{
  "n_layer": 16,
  "d_model": 192,
  "n_head": 3,
  "n_kv_head": 3,
  "head_dim": 64,
  "d_mlp": 1152,
  "vocab_size": 32000,
  "activation": "tanh_gelu",
  "norm": "layernorm",
  "norm_place": "pre",
  "norm_eps": 1e-05,
  "positions": "learned",
  "qk_norm": false,
  "attn_scale": 0.125,
  "bias": "all",
  "tie_embeddings": true,
  "parallel_block": false,
  "init": "normal",
  "init_std_qkv": 0.0188,
  "init_std_o": 0.00333,
  "init_std_up": 0.0188,
  "init_std_down": 0.00333,
  "optimizer": "adamw",
  "lr": 0.00258,
  "lr_mult_qkv": 0.7,
  "beta1": 0.9,
  "beta2": 0.95,
  "lr_head": 0.0112,
  "grad_clip": 1.0,
  "warmup_steps": 277,
  "schedule": "wsd",
  "decay_fraction": 0.747,
  "decay_shape": "sqrt",
  "final_lr_fraction": 0.0,
  "batch_tokens": 131072,
  "seq_len": 512,
  "doc_mask": true,
  "train_tokens": 588400000,
  "steps": 4490,
  "dataset": "wikipedia_en"
}
Each number is 128 + 32 x the weight over its row's rms, rounded and kept within 0 to 255. Layers, rows and columns count from 0. Numbers have three digits each. The size before them is the row's rms in percent of the matrix's.

# down: layer 7 MLP down (transposed), 1152x192, rms 0.0534, rows 969-1037, columns 96-191
# up: layer 7 MLP up, 1152x192, rms 0.0749, rows 970-1038, columns 96-191
down969 124:067111095146077109077105090143150163157134160167125138135135105094131113108125133122180192145141098146139137108207094106075086166191101127136142110126137155123104109094139155155130163119147129144134079135151129089155130161113079095075171153153164146115135079081150142078132150144124095087
up970 150:097116118145190090144131134111131081147150100168151172082141140126123193126113156133205115125118086130149123081150157119074089109104172138209118167127136108158025071127102146117174152098206181122161119111113140140109160143140117137084079101138121110148157120072154122120096095127129124055
down970 170:095101171170121137095077121106119131144072135097096147102132169098169093182176143142141157134105165083115182185149177151204130146144119137110172105117122130147101148126126117137076148110114135141101151103150124139148159166124187087059173139146109109125162103181149095118164122135124141175
up971 105:089096111175104186134189117107152108176134137142142050132136194111109157149103159050105142176118169102094127158083144156086105125144158093169149171063083117101132085154161131115129146078200126057079110177187144095135119116134100167185122127097104156089099147160138131135111085046161155070
down971 106:128176141094089073117096137155157097125070103109147055158094114143171126062134088187168173179101049100148137108120146140176148115093074141102097123195131178158112123136139090138138067147102103112151103176133165126118119103155106138137131118124134149153099111124142143065159200167107144141
up972 102:105179134080076102161126102191096155143065115166170116122125144100142178155150132123156098186111107144141090122145163100131101118125106147127152046169103117097112177092185152138169136150169145154118097170134108092169089049078125177163136097072044154092069087152127146130175168165177115105
down972 075:110116100141156104161148125110132114176137097104133078155165143153108132188098127151117178138153148135132140141126126117105198111178106117158145046125124098085103124155101143122104158162129188107070121106106087162143088128127087175202149154113206143099161180072124076157112080106160097113
up973 139:099161156122124090131071094132170126145148108163105184190115148126119161057125094128168111125124111130119144156109135131102137110132158086135102154160124106091088158074091081142131081085173159149147179148141150125158193107107122148089152130151069069095078064138230112141096130143132140051
down973 151:119136123082122143096102089100147122141129080157068127148130119100103100185141159187152117165164140106136117156183082124203137128194080128079165111145141131093150101112134132184089079164109121133130203102127133136132073114196159064170134108137123106152145158082120122156140151108159095139
up974 118:088157139093104121126118123103135119175102124172126165143117181079083080084148104114126167080121151185070100116120161125109121120142083146154093144098149150144089078116093152152129144141144209179181121076098137078137083076176154173155136126130076079092105047117154167155106192132108161100
down974 116:120087062164093157127145146122118087043118178104132112094103154162104137175094178109108091151127106102095166121117152175122104148098103147116200109078074147204096193117146189123132111144115106162139156196110157088145143087130070129147098126168150123112137162175132148113138102072127170122
up975 144:109094041098133148116121079137120111157125135110153111175127121118105109085147167103115093126060129131076133138170116150120190162098146142131091073147061070102107085127134151214138180096152158164133147156202095083142157173159081129132135125149074103131135105226134124161112074163133162103
down975 144:135121143132154124107106148173174145097128128125121137100097037132132101116052116105128158151134146139138127163119130134174118113153147081193071158169161124179145053155183083135107144109106199133114167146096143173148140051126117091151155138153131138149117094122150086106139168169154096094
up976 039:167150119092102069128141102146072127140153105130161129112130147216132106159142130156131129137148119072153189133091120153158136126140154066143149146075116100097186084128124089126112159134107135123102157176083155140172145134198123123141158134150180146142164145147147084130133083079127165093
down976 028:143133131148115161211112131169167121093095127125104137125102129084124144100150126119155097138122123212119126155207121138171133125097095173134147099141216161157089163151139151108190091128109109155183140127175144074098099118114134118153091145100093136113129119135148122102134162160124111133
up977 105:108112147137101104076038105115135109160172213129073125132143123127132160142145209114151123142144199139123172133095156137154151116110178077136162153089057133122133151166137039118127123086161174105135109122194090102134118119165091072144166096151147098097129088161145148113109068149141101183
down977 099:130171139059141199129112071163109163096099102184176156143129144082133120134116168121135186151147121125120157148103164076111084109067079153145148104120140158140137204082130156086158114114156129127085142095139217094095139106113125181111118091143103216148094108108170113176152146111118099127
up978 021:126110110143122142137151103149143107124075176160121095127105130179141169126117134115098104126125094117188132079071144084098160072108165056089132117114100109116107119114130099178093159090111115105128154121095161075125092113164134115096072108147090034137148146120152119140058122140170106110
down978 010:131144142160070065161108133064079159126155138109121152107150102118101114115154149068120105136139137120175144186129172187193150143195164162112128086125195134103161131086170082161132118140115136128140108145122110112117108122068097100161166158124116168196132107076091077158173104132115114098
up979 048:107106094127133144134143139130204104109074177107083111132115086164147148115159171107147124160073082185142117116137153120116141125114151193071121112150130107102142103137122157121107045158171147116108119150142179066088153109119171118124087116095128130123071178086149131129136180167138124135
down979 043:120114140143135107098106093131104142183147067139158092140162152152122131134038134170124137081140149089136163118094119086155096106137127086106160159116084126147136150149137125143068180135104157157124156070084113135198115149163153174187163122201120143139124090128097119124138118088054176134
up980 135:137177080094083116106144161162151136168117174136078095112146126117144158113170118093138152122106108109122124117082138111113134124131202108188145128120095111105117124120129152150138108069145225158070129138162069110112145160164073153090103088129078100115135074172131113158123126091129147135
down980 145:130125148152153131087113167144146133090138104096155127121167147084170127194137174110110131103166137156083071107114172110111148118108144172164152123148207206127122157104121067116152144090133078155091092133116071107151110084148151191142100156085112174089173161123147127151143127122067149095
up981 168:139120113101135066148145130145088157098135103120119108120150155152094086143174105127156113125095063110136143082131166101141187107120210150124100131038112141071118112094063138119237132075137110186127219138181062164094163158115155118097166153115140078095121136143082121144145084112089122114
down981 181:133122118116094118129109196121107175173127132151097036117172109080139192112104152137099147141130155134151101141073035130102102106162123143139136137130133122139128188204167094126075104074135136052104127112097121122090097163130106116098093107124116106120105106194125141202124087138157132128
up982 119:098139174066133142120193093154139103173105099103154083066137114094135103121125093124133147149107101121142138113085126098138161087137120093209140117155102071132113112078112148126157160144200198144108107131108087049184176124081076081188112117153136116228101149069101125131119084096087105131
down982 136:108091113200110127097076156145122096074097139097089194131127091091161113123141175108119109181145142127126117149116178160140108124092115104076097109142161134120101090146121086194150073108130146184177152108140120093114062201141130160092138112119134082076138118097150105177179171131131109107
up983 023:096191143129155104116112155173108117093111105110124116145086143144158100131121125154140132122143154120168155114050164148147096137148143107140147156128065119124107129154109131131109156109138098101129072162090150137131102130172082143037197125122154148117138074128100107173175069117087176131
down983 014:131084118125128126135133127118127132168159161089122145054135103113139149148187137055119082160108091157182131087195114178171148124136165176131122146160217084160170085086159149140165090109127100109121161181139124125096159121137151139135126128124167146080140168160155140110095162107148124143
up984 090:105159167154109156105106129127115150104171153126142137081126165092110095109120121123044078140122122091127078088080100173130129113163168096158127108051078151101156144153119130148156137106167149131094140106118152153147068153173076159175099149138115117111043098160081140112099122101121098066
down984 091:168154134143127131155134146120091136137103194103144152161126123176138135153121087091163142096130170156122166126133162098166125064108091148108103149162140174174158125117117102083108122193140104124138102146148127135103135110065146117079180065118114172129199129097174113170168141186142109182
up985 027:131152117109135121066182148135153164152090117137139120114084177151104169148181152153156162143109122112118079122162089080120135194080050143097150146138114166143095123110118123117170076122099140153144167197131134072107134147107084177184123117168110104144124126143159150073116150102143188135
down985 015:119146174134128121111151154185145162153114133082121099117093098142119121101102101113130181149174137134098104150116125160126108167148140113134090133103117103145102070153120117115087153155118091121179112079104067145125116145107106123062157102115156183120130164110129169127141059183146144098
up986 041:066121131121143149165096167096155123127178193184101139169136099052047177133159127104170082169072097185132145115145187114121126121150160196141079141216145111151120163164141152156145098140168137153080108141163152092151123098113151120167152098065082092138088085110140161070127088122154105163
down986 033:129091034126122108072166094112113208112121100133151124135184164116154122169089131217088182100152154084150113089087099115179184121131120105125184136100118111146173132071139145179112168106157117086145169124098122126121122140133125140093108123222131131157121118166125156149161189133094159120
up987 057:112110146158176132148135209134100146148119184144134116125118179078140147160140094108103145127115121148118133069103105132128114184156173116153119119181120102084142158142082110101134170183176125166128098150192118088126116093125119129132094098115096143101111102119101142028166138133159140116
down987 048:141143139118095125087120082084154145113122112104135114138122109144119119098138200080177147086119118111129152164119138084133089135081091129140129117054111120214143120099129183167085057167127140163144129095078104155163138134148128111097083135140175101120141136172116145140078108119140138151
up988 069:132172135146079091152146103166070137165071108126164095125143163066105150126156115098109231063120158119094161160190146108108113147147122073103158168139093116143134044106171144106097127123133142127141123150108140063132177114090144151226051146156148140184092063150084110102146086117130124121
down988 061:151167153110086135119101095067168147128170105094088162141136096163112099160105112159146047135099171099143102157117139128144131101131098135127096119137092168147151145186175055187115076163135166163120098077104098200064130109187143113100104129127105130161168120138127146053069147151110120168
up989 022:082148146153107107035087129125107140103128106134115157109041173177120136131136156177146146102000108122182154121121162185143061158154178114125182151130136119160133125130155149174127119141137135101167130189119110143157152092105100078114166129177148129097109127127099124146132137074096115146
down989 012:145094073117116168180125095174106143126156190138159123100151097106139099114109117107127112208149098194114120135150113144087153156088098143161070200165134141148125151198100131108094164087122144112115089115144120087093137133147175153102104127076153157160146129100186158076135134131171091104
up990 053:138141128089108127151107133173111177095093162147103106168102129084133136138164159115090177081122114096136093080092161095090129156125121047081115146098090107087095085120095112118150159074122138131155104147134142100117178115116105108166168117140124084105143114103145106138129191110123127139
down990 047:119165166150098148111159103058157103157193104155110125091147125119115068108159086094180043156101152169125133158171094110157123146137178175144154116129117099184163201145161130127090134113129184106103144089125131153082117152148129104111100105139168169167101144156079148069122107203092115121
up991 037:086166152146102113179146183202148172130088093162101096164148109129114177109122143129107190125151138084102059161096131110061183164063099116111196096131075138136068150176105123150139114154137115140122133174130139080114114113098115152114122146139111122118077098130156096133165161118104106100
down991 028:209106134115088106124148074106105098162150163106161135077104140146143124087151173130158086105115057137166190096159114129108076136131149110108090164102132133153181124140139136078087124081135163156156138110115033128144174145118147108095096135160149099150143161131113104169165156118139114159
up992 141:097164083121130125144129123148113152150148123101159032104132069089126093084153157111120112100109082130131079093171088164096132070107188134104161185117111105094172163164110136154137093124132071196111127127117163145136070100131085165115093055124103096183112095120071129112162061131165147139
down992 111:084099134151139192160104076120136117045107125139114113132107155097157134151039139086148094152100161107096107161085117184092120142125120139171159153115144131156120104142169108119113130174124122157109126117190133119149084111122101099209131150113135178171129114130104135091118175168107102174
up993 131:118126090125144106138117170100085083117106135147092127182115165134127157123146166096085105164124162144071075164178157071137132132127148209185140139148130123137117160131080110154111073095096140168115160120115153105221098101111107114124116107160145094126158076106083177219119176160143117123
down993 142:127110140174143188114152064141144170118120121112146039091155079173175137095083124125122163148157090163153144106062101151139078140162148121107101144158090057164132120108191127106130133105175095084169076129110117107117149138117155142164128136092088146127114146185110101071144077094110165078
up994 033:087120167139050120075135194151108080143085124129143133168059185139134144117121133146131151092112141158177146118125148097054166186143153168121180119124118103216122126132093207144157144138134147101163115115125108167158164147115131157115117104193170095081073110152144166132157132131071129201
down994 025:136081147085121190145131042120089164148175175121144162117132076112141136155150126100113122164157119113127063111155143180119107117159127127152138149175149119121129082123118112171123077116102124130109151151101136133115112144129149157105087113070154153108179198124119058120162111126170139113
up995 091:081152127092167110158134135155046101077097175142151166170074151104129146126147117114101136115089070185113121144069204102121108157107205140113098182066094182150141098153103130110128125116122110079149093123116121154100099138142118102096118150197171053136092072151109177095143135153112088026
down995 077:141155123134121164162167085161161145164146131052160122149116123164093126058121075063148179074103151108146115138145086171179079125133110168146131133146098205125133167152131142125091051156126155170138141057079166095172078134116123116147153069059129180122153158095173173130089175163168122147
up996 107:112184148120093097161121198146142105098101172114137115159174173129066091114159146129194103099139141057168124142169087125192119134112120130118170129136119141111114163142134054124128071119156156135131147190108140096135101106077065146177156106082150144143117168139084213125128098075157062165
down996 101:153141127086120127163092160212106114154185079109104147133125129147145122101097175175140029152117114131104154147065068146125175082159137156062113129172104136090110104147109086129136135130102168147117115134138115110121186109149121112142101128119095137088095157092120109112091142110137100134
up997 106:116133064126114103106181157128176101176115081128128129072161158148188141166122112123091138147153102129084137122134116136145218102141078104155153153111138103137154177121076118155176132147148168085096143118179078119082140132135163173185130110072047122132133133087098118113132164189156147108
down997 074:124128149095110107119163163105105097142159101106104119155113134057136144181074154095098147182140126112126087161163140176163116144127155110089148130130114165073144088147122170158126141044098144135120158114223096090100100094104092124067143113155163152113162232135102157139089155126107122145
up998 086:105185116091073063169119131185162141155092171165153200089121159117154203102124180116111147150137190185131129139150148162118112156129118160161164082187086065104079134130130134148161110083146144168122108181126080131117156114106070148135123067107139116073118140121080120077143155127141107116
down998 075:188109133145198095146149130099166087060184121108145142119146194108103136149124149109149152154135104174126125139109135067089098068158119108149153108132124133110116192089108115066113111156140112118097105077106136161154162076098119125222090224140165194133104143115121110107091076060193168095
up999 155:045171124129160136162099105134096124165141106156186098163084162124135155082128138099107110187116212147051102137124110158110167104079126161147130177186108118089107143157089178159101106073097110119122119123107156085152099073149118112137112121081074099113091107115169106119151161134130110165
down999 169:099153163091122144129087086094150168115086097188088126138167146132123116086128112090112165119141117115122123145139123083085182152133130132128177113122124112140070147116196159212056122142080103118161126092102079111138163140139191218146171159116186113114117104105104148146114155111101121148
up1000 108:129129156141135160172150154121127112124134179116162068164149125137119156144160125097107106157128131067143112107111086074158183123107115125121126127136118147099194197167130102166175123128106126194112128169156125146132102164073151123160119140060139105181117119130096126117115071167148107161
down1000 085:108145087122152118069174089127136101155144093126119184134188151144118102202110152111152153195090156110138144111105106161119127096152148148109127094150147056051182097165143139087100162120113162053125173130131125116136110113090129089132085090118119102146094159124153100154123184154131125174
up1001 025:158114118181113093120107120112139173157091123121133113202155136087137176175141158169124120101068107114175137144101180156140044145157183111114126180173067099149101118179124154139128187058083139122146144108120103072146080154121090096143114133170100105087168102137091131133119159101101133106
down1001 015:122079153158141145139166099112117163097130173149115088073122081101126100074141150163162107178088126156200126140122109079119132134077129152151126171107146124188208185166065191109099115107172155104128064146149169143103160133111123150101101154112202114157070143154160142101184122145168061108
up1002 105:142160198112134134110148141234202100149087144107104139074083137129139203072144164092103071144118072114138142102087104149110120155085108086145168101137120107154117124141157077169146137121153153135103146169095049127194185132201095148149133087091135119140103113128107161160151120137150101148
down1002 103:140100115133133184132172118158150245090080213114153100134192128103122170183117142086155225129106169166116157115121061080048068136127092160191089146108160162117136113177141145080136084120138140137117177177132164122082150144098149168130164111178058131100094115114141140153116145092130125130
up1003 023:126190126112169187132153150151153164095065090194165097126107100112114135115158107115137156119168159129138066143126148089090150146084063146099150190123110110166127124149115171049106130128142162095139184130114155138108135138067115179164132112131102099128157095175128204112144132092114115129
down1003 015:198147184112116067060179096139138125140143128073114092104185081144155108146154169080130159103136106022145110146112114146121103127158170134143093125077115094093162077107144100122098130119138105139124126119093087164124161154092125139093209149135186130074074132144097115147094119141129153157
up1004 104:128171093120097148157153069149131120164083174117094099140124109105151112086162211141110133111063170062113120116132138108172112197211113118129095121132094090146089113103133123198106158148129150148139158171157134111124084135121016117115162149139125148154118135199091155169120117125116130150
down1004 111:113138137178112129164121218127149160055115108167145159136145183110157174144126102152184163141135049162106132151142132133140116056100114146104127098171156105124147142160094120083132108155143090122094119144104201070105110160072154157133168179129131170103162083043152100041121179124153171091
up1005 137:098100137121163079125134144118137101177092086150155087148131090159077089163152188134188152180101095096128116106150133066130184090149128149064134143134117141095154168132057118131174049097084102218103186158117159127210114098127097113110168063121104109125108078091130134092142140131144101166
down1005 161:139165057104138157134127121178128161135192058131072043134087101157127173131129119151153091116062168091141129158129138161193119112107118188105133133156156085167145214122100125124078091147149127108108084130123143173174154088137153128115070134100145116103112105124128152114127166139146129135
up1006 099:141118119182099142107095084163203143119159147142113097089113130180130137182134158093123158107110119129160161136129125105161162171169107136198215162131035107119101128092143064135187149119179123103108129199200134125170128101133144160175139149099058128094057128148147130101160056073098127079
down1006 123:042073143160105165097145113090116109114084202095169124079146113105116130117166103084143166172133107151097129124093153153082197095112080079118181126160174150156129146097120137092142127148126117184147099142120178100122160120172134146168210104154063114110106143159162114145104168096167116130
up1007 016:120118094110167143155096141130148162157094086167102071136090130119150134078147127135091160117130094148201149122138142160169123081081185124105124117089105144162102106142133116108104170106088110121150155117110185110103143155107153102156148105110108093059129147116109149148075161087110174142
down1007 008:133152148094166115121172070124081096132141200113105113133131137130108061132133136088157137192183105116121111150111122155062117131170166124153104129117118095098152187148156118079056130157116161129122111150109077118114176107098134145200130175155172126143103073121108115169157125113114075139
up1008 027:164157132113129107167139096138124120102124089139118086130103129086135138157173101144097122124216119148128123088100146180136095114067168082107125134101078148108128100135093105188088173076121124148087103128076162109133113197203087145138128142112118115145167135163111120151087086168167104120
down1008 014:159143120134125082176133173113151127114162153120110156114093084104106144139206135121145108144106126095119163107165077126155176146131145151037144072112205137126143160085147073074167095166166085139142158178161125088140107138131113098197090124171119171094088119144167070101143157105120108103
up1009 116:130114063064149155169167163176144138164135161104132082142100121141145177158146142098093145111126125161105099061034063153153106161133119134131125146127130146093153093139128136159132079125186158152149118115124072133098111090075133155131128179167151073228090141150084121132125115139132163156
down1009 114:114129103130132129151141109089125109164108124145100126073152089109113090143214116071147161121044118199172119148201071086145118118113114160071126110099100143132138133148124106108174160124107121106099139114157066151183111164105158072097143120130140137114146163140202105185142131073198174121
up1010 017:153141168137166122133135131107090157143059085128148058142173174102171122145158131102109172141117142138187120097061166115099072144124119076075118130154023135201073116124089131159074169114119100152103094139102133107082066143152077170152120124133105120103162123158138099147156074100141101124
down1010 008:115100125137136133164152110143182119123122114125138169090121048115145164136175135112143126094123040091184115100150081139120160117149177143115084188132141122113180168106114124081155099160095137103081144137149081194089169122095149096128169126142169165098092116137118096160124179101130089150
up1011 115:084144182074142123178106109136109112124101114123121139135127183091117123131150147114108110130077111081089100225125179107056137121057141143174095184078146114150063045101124145150146112066124176086121182129150157099119098112200140067133097160121138115140041083179151114113106124104074137099
down1011 100:135120143097111134147132122129116059106114122125129125103121155100097138138129102146146108129092120095137109129095189126122146120070123135129108132111182126070070096110135132148136144098116178138123146132137099105101132117163162128151121121125117099119113129141127113158104120091129134139
up1012 136:134161063085138185166168156159140137146132079103142110154150104082119097157111144114083040137109130105092139148164119080134130174131176098145119152165097114131162161134121103168173161108100147147154132149147080145146091102114079089119124132119149149106136078134081191182165088151157125142
down1012 133:128108129152149119120139196170153151132089079131138162083142101118130108128130153094080096129123156125125154114056128093096105085141124122095127166140100147141145187142159127071196149176181148135185113145123085117086131078081137187093078142097156120204133156118114126133122103102104116125
up1013 029:153127106083119097094174114119092113176193088099092137120169196118095102111146109123138149107075160103139170140155103123066139131145155136105153069093082077098145093098112123129164128166069073128136119138144157096141169102175144115178167139161134111097089145142182160108048117105163170137
down1013 017:131134109096159193148094063132106183061110133147151183155120078099141167110110161150106126113148146175104108204170142083144105116117056151163124151165137128135117139165098159138106107096100145089156173103116170131128107114083161171164069138079096085163181128131123135137140135185086126163
up1014 150:122114150116161121169141107100130127139130111088109117113074149164194105100136190131139070109157102128127119130165151076146123172150163178142154162159108098089027145051128065108138127093184129138180130102148170115160116094112071112122098108143157133097096067105154135107125093164165114098
down1014 133:126100065104109140117094146180168110085144097145139136186130126086156128141139121099117162119133135098124140120107163089135170105093133112183137148107124175116150170145161171144127156166133154173092098119116170128070181171127131154095075149123144111124128139148147154151139132100137186164
up1015 115:095173119139147140203133121111082110124149153111164118145142145139121122047154155088131148086081100091120098098158127146163178142120128163168127221122160185160117111083104080119129130112153122126104155092095114155120165136191142097134087197113114131101137153143067138152095123100131177157
down1015 108:164102146091101166109142176158153098150102149130112130120080129056088113145099152155131122180186146160124121116161175144123126139130130079187118177131097152155101110117093181148146118118193146163139086141143140084141113093127105177179088111122137107154132123117087154095092108160105119086
up1016 035:149149131140092104098178118115056148086129100137180092102167164211131097122175142155178175143076119067136134146046140079107108137118101101164162096112088150196163112058141124173133086147113177131101154124145121113151085152165127130111142079127159086093114172145170098110141068138135146120
down1016 024:107125139119077209220124080166139164151120109127127188112042139136156150170135132140092136122123087134110093149187095154152133112179124171125116156155186083061107113141136089120165111095099107098176135096130122139135135103071147130105165148112096154092176125145118109151147141122119176120
up1017 131:107136084129217102118129097135111094177174073128086117135085134165138103113119130109102153125132106150061117123126093198156179114158095149115141129125117081167108143132112152137152139102097196126123097088150091135175113130137138191155110074095102143135110149128170116154053102135127160127
down1017 105:111118154106166099102127201115076153135149151114125125146116175130152120138167139144138173161098150107158073145136136101112116079089110121140163105084156144115124162168132116144139151066188153120108122181121121111086087117153145102157098171112113113107181197142105105119196062154114097147
up1018 018:104143135076116105086084184129123087055148142140156139174110143129120179136157117168143157140068127145212163112084139103074169139154157096098184162151058167144141108106119123132118116136133169137090103157141162072170109099144100139127147121172140119112118161184154136120128116080129107168
down1018 008:174094136117122207189152076130155156180147092120166152100136113093107173123099147127107113127116118154135085144180113150141083173108120148138149152175246033189173068103159091160156162155103136149126170142111075112099117149109112180167104106164153154107118169133126078153152161142133138137
up1019 030:086150143109139123109096145171159156158121137141095084119040146088104161158147172132068103137108128114128091073117112121124135150065123096074094126172098146093065129150124123149125150069117093143127127211111161093122133143157080165159163156153071106158175138129127147087127117076125125103
down1019 018:150119104179144095114178148151153149115130102079152129117146103137112095109141101126152160128154128130143149120159130122151130135146166111117094129098085137185139140143143164084077160125114125088155134120140074165080140168133127087095096079149130147189111107119145158128132169158115089099
up1020 139:129130145130127109145203147129121114124138139100156090080121134197138150158188176140142120119084089080121049063112127152182152128101146148120122156080093130036098136136156146123146127137132123143102182102125085152120162125071114140103101169116100153173078163146097153197090067073116118133
down1020 147:140082162108168105089124107076151167164116113088146149138142068123114068216156137116120132193161129207157159113122181107069159113176164129160054158145143106085127101147119155109141112124152162085157135111085153076132164082136148135115100083118079120146055137139184129145139133108092141098
up1021 115:082166138137115137152073149119107152110130169078146102158139125119109144138168087120099118139129116163093057104092141120118184100067128140101112150129082160083193133165071184130149089136145125121101128138167176112070164121159156122145095134111126111130091130180143097119124072160182165163
down1021 106:159133080132134102122128091150189118142091120098161130156121151158141114156086153101175136144149128103131126141201159158095112122103097121123112169131149122112085078173135147109145073130099068165145151142147117159179119108105146131179169093106170112139051157060139095177115136096099124099
up1022 047:139064153158113137125095087090152103052113195076105157161142099088166151090165165147125084051107055097137154177124113076170139075157128159139097176119180134157179079173075121096126092083144143137108126125152140065117087110079140089048113144107118151111163114148106086149104166120040079141
down1022 045:099173081196140130107155142089091104241159054217137082138147145116095106102098080161162098163095145145123101112122150164129133169078119073103173104095078075098127150087176176101152155147101157145058120129104179132157148104144092159144105133185174094161039155107123135123160156119144090117
up1023 112:091185078100076116166130090161075080116096132144118104166135173104096170087148155122129194145123183082148158137128127144156143184132145109153123119143098139115103092182101085152149106127118131155105098100107073117125107166140143094192145158150129142096148159145112175182123109110116063089
down1023 094:126104150145153143119125135098135155082171167113114118145133125099122154113151127173157108174139094137114090159155140128123050138107144128129102207165104155110143106114179172160105080133104141183110149153148172138061117145083109107156155137150156168078111102125130119119144138158144142099
up1024 037:154152181144102106097158087151055107141138089117137146154158141160131125115097153144123120112160154081159168171054126108101126101166131076099144124093090092158187119160084103126138161106077159076140128041110108110093129084155106120080142128140131120159111100162142127139084133130152109103
down1024 027:154136151146090149186088137065145146107150155167105142128138125094118177119195118129113097145095099167142085132171153129150137120114113177128154148142121140115097159143115149091155126121131134173156094161149152093128137128090141116133131150040152075117128154093143112199142180166159099167
up1025 125:158120149139135104166100085120183123156167109161136128129083142119125149091128139126165164071125103098129119160156090129201076098119141059168095167059146120134085131115118080152113121119170168145107145147149129122190180146155112136112106073080063070077111090171217161129129164122156103142
down1025 126:164115097113136153127127088083089115088158074137126114134123141129105106116110136126167060156137149140087092188129120150122094123188167169104138116170107137140156126118115089117107165104118100094117082092116134119172091108112132055154102156145175108156154122124128119047119144163054153163
up1026 122:121133156122127050183133161112073127149140097147150071114083164160116117129147137118119139129129077103164115126166164109134164154101131115195172145168167081132037109092075126109166161125135179151141098159143063094132137108124156145152113132115116158101103136085129118109101099051082155113
down1026 127:178121118072124121094063114157131118059083115157142169119118139131153168076134129091170142109137159097099126155136237121130104109073126163148175119106127165157033125162164121093076125121099157135140144111106122083154062133125117134113137131150185118125116121105176166178143098155139162173
up1027 018:131067152130091152094143107095160184140178214104102106132103155114094138159171112101160125164078096179082131121242121116166147104137110182104102106138166117096090117100101156153161105106121102151121153118155147145138161169139102100177083128133145107142113195118141152075103176160149157140
down1027 009:104117065147169119099165118102141158137106102115160119180108107092126108152087102182129169138145218115069135143095160088112105159126067106127126099135109111129078143127111117174096157127150130099172129115124126099176070137071130135094135099182027142168146136129155124081151087151095211075
up1028 037:123181106135099147112152165138081079125136107164151090152145131081113177144154132145103093124043118113137185121096130093093130120134127121146139123151081117076118085161121090110176115152090145154085095217158158020189078097171168137113168069173087084112069113129191138089087111131120126163
down1028 026:139085130151068155140158063114131188143149114124143163115124138151152137143090141157077149114139099146107104179129121161215127141171119122097132169105149064180175121099115206144109134139142115083122164093103115166062159159105091147107027158114135133129191139127111098171192167185140049131
up1029 139:090210131115130136168143161168108111149102140141125155143161134081138181083191096095097134115135125155123104061108106135115155146107106132096118115142123158113117122170126152126128093111118134160045120113107096092104124091171068155087080113123094104183131131141142144137178141163106152155
down1029 133:147144101103106046168087126098107101121107080145144156114176164158121120083141148097146157152167073100101078190094118132166139142115123139096207189105107140128151076151106144103078153107102076113107145070144129201184114108079152151140115098191174151100149146087141074212119107078194086098
up1030 017:135128135082118100169057158117151185105121107082134104117136121167150178125066124103070148123122127126121122167060131091118137107169144124095127128075072107090110151162110090099104167165122112160093148098131194100106144121103174093130137120117127134123123150046177148158151156115154121145
down1030 010:139162164126071101176175089128139070155140158156096095097135195140160170143134180083131097140135132155140140158117141131081119088144157165127138153132124121177175156167135198139121093186124153182114091115093093138119197157175146118194103170134106096147116074151145158159167146105139113177
up1031 140:140106126116117120111161148167104054116119116153152089170164156105071117074151165112152182173126183051134158119147153083098107108105145115156075144070122119103119160100070125108119188093172160163108138133105166106164052108186100124171122111190111110169086122089123124139107182122144104134
down1031 164:125149162151132121108062152120099115142149163145058094143070139175099076156176169180076068129178141167183093119115131195109175122097158161129190131165158136087150117182118206192131140112106119181086177094167047123111127164096135140133117146113115121077146119159081119148086061081105136112
up1032 151:082146146090172085198124213142110136095085100114151164139175110157117157110147164104192091122108148137108141085138082157114152130123134146169140112117110063103126079160124113182123089034154135135132193114115145127125164122142143148129116133108148126127096153083156159146157141156162083144
down1032 148:133159139119184098115188094121154145040141136173137149131104087139135095189093113181127094170106167138138089064165136112096148069201125099145165090083084114142111159095123144132133119152101146105117175114156081098091083109141122100201085151138126188103125127105115154104124105131081092145
up1033 030:134142104124131120182116155135143123126087132140167149186169082053108156144143087118115116123134179135079157160146154123097119084145150156117181149183089125136120081163101124045145127153117139153103126175134158090114112132087179161136181115076092132177163076120116152140158160103088114116
down1033 023:157102143129104096058167114146139093147170120144131083102204124141139115138111149116110150118144089082159109132084083114122139112082162084134114114049128139159192137113116170203127131137153143118087149092094108156102157168128091112122127143192167129070072136190142121103180143140149060167
up1034 091:093205128091080114146132148096116158122146107181095158131107092144060156151154140117086074104101054114160105132076068142096105114139196051150088129066101119129130127131118150201147157082127142149063137147096121105092142190150086173119079158080110101131101150227147129149148154089113136137
down1034 074:142095106181150128087097161135096148179098150119199126108124101129116109123089101061124117119148172115120114133193168101121095124096072146092187117156190181130113193146140173092113152158116110123138134102185133120123180134113166135063134126114106103169178090051105068099138176110169113127
up1035 019:137132109160143130104203048122090155154140116140120131087151163110105074090177140071151139062051137112094150158147095110140094158112129172117150080084157060132150113103145164134151091171137127128146162081135132144099087119084163131186126099159115183097074123062132143085109097067119152110
down1035 010:149107099093161143130148111144093142096097098196123111138134104106165095123077162128108183111148093077123130158132119101096116122118067155128096136114066138092099157202093128119062149103119101111148121112147119127157193126110178132059135188084135049113083079155173184146132160155140130141
up1036 035:214156079153148132179186105166115151149057135165131072078146154100133116077181088101129215125218155123095098100152148063108100140084096107098154156086094092152065113068087130129126115103115139108101128161102181110134145092126135171126109138132142103147139082147155173129119118100186129128
down1036 030:116163195037139095082132131119101152112162148104083109116126093158125130158185126087092093114111113061137077148134103180113122145172158125136096092167181118078115125177195088163103127165111133151178155114148058177126113126088092104153174140193119173082140124114114103111102089139117083167
up1037 028:139079079079137148174110165079150091138207119174176160155180084091091139084091072097186122157135124175150128163156108121118110132112110173160112183125179154139121101170120124092135138160159126150067164103186092144128100127022161155185119051087098107161107098110107121094137109148149134147
down1037 017:130129143101095084105137116176182129176098139120135136131144179191128147191177117164088165109130151077117110099068122137114167127145135088103151110094141124128148114104110111138135131132175090147084171131113099102129133144178088090040122148211202165070132141142140140151169168116158109147
up1038 083:090127121160156107121128184168145100175148165159142106092116131106100168130147130141112133100181155136162107107043057131117124125043148124157129120187125136152152184149141131101160133152168128078129117112159039141100168168126165179177058173206052121100105095112076104129193117171159129136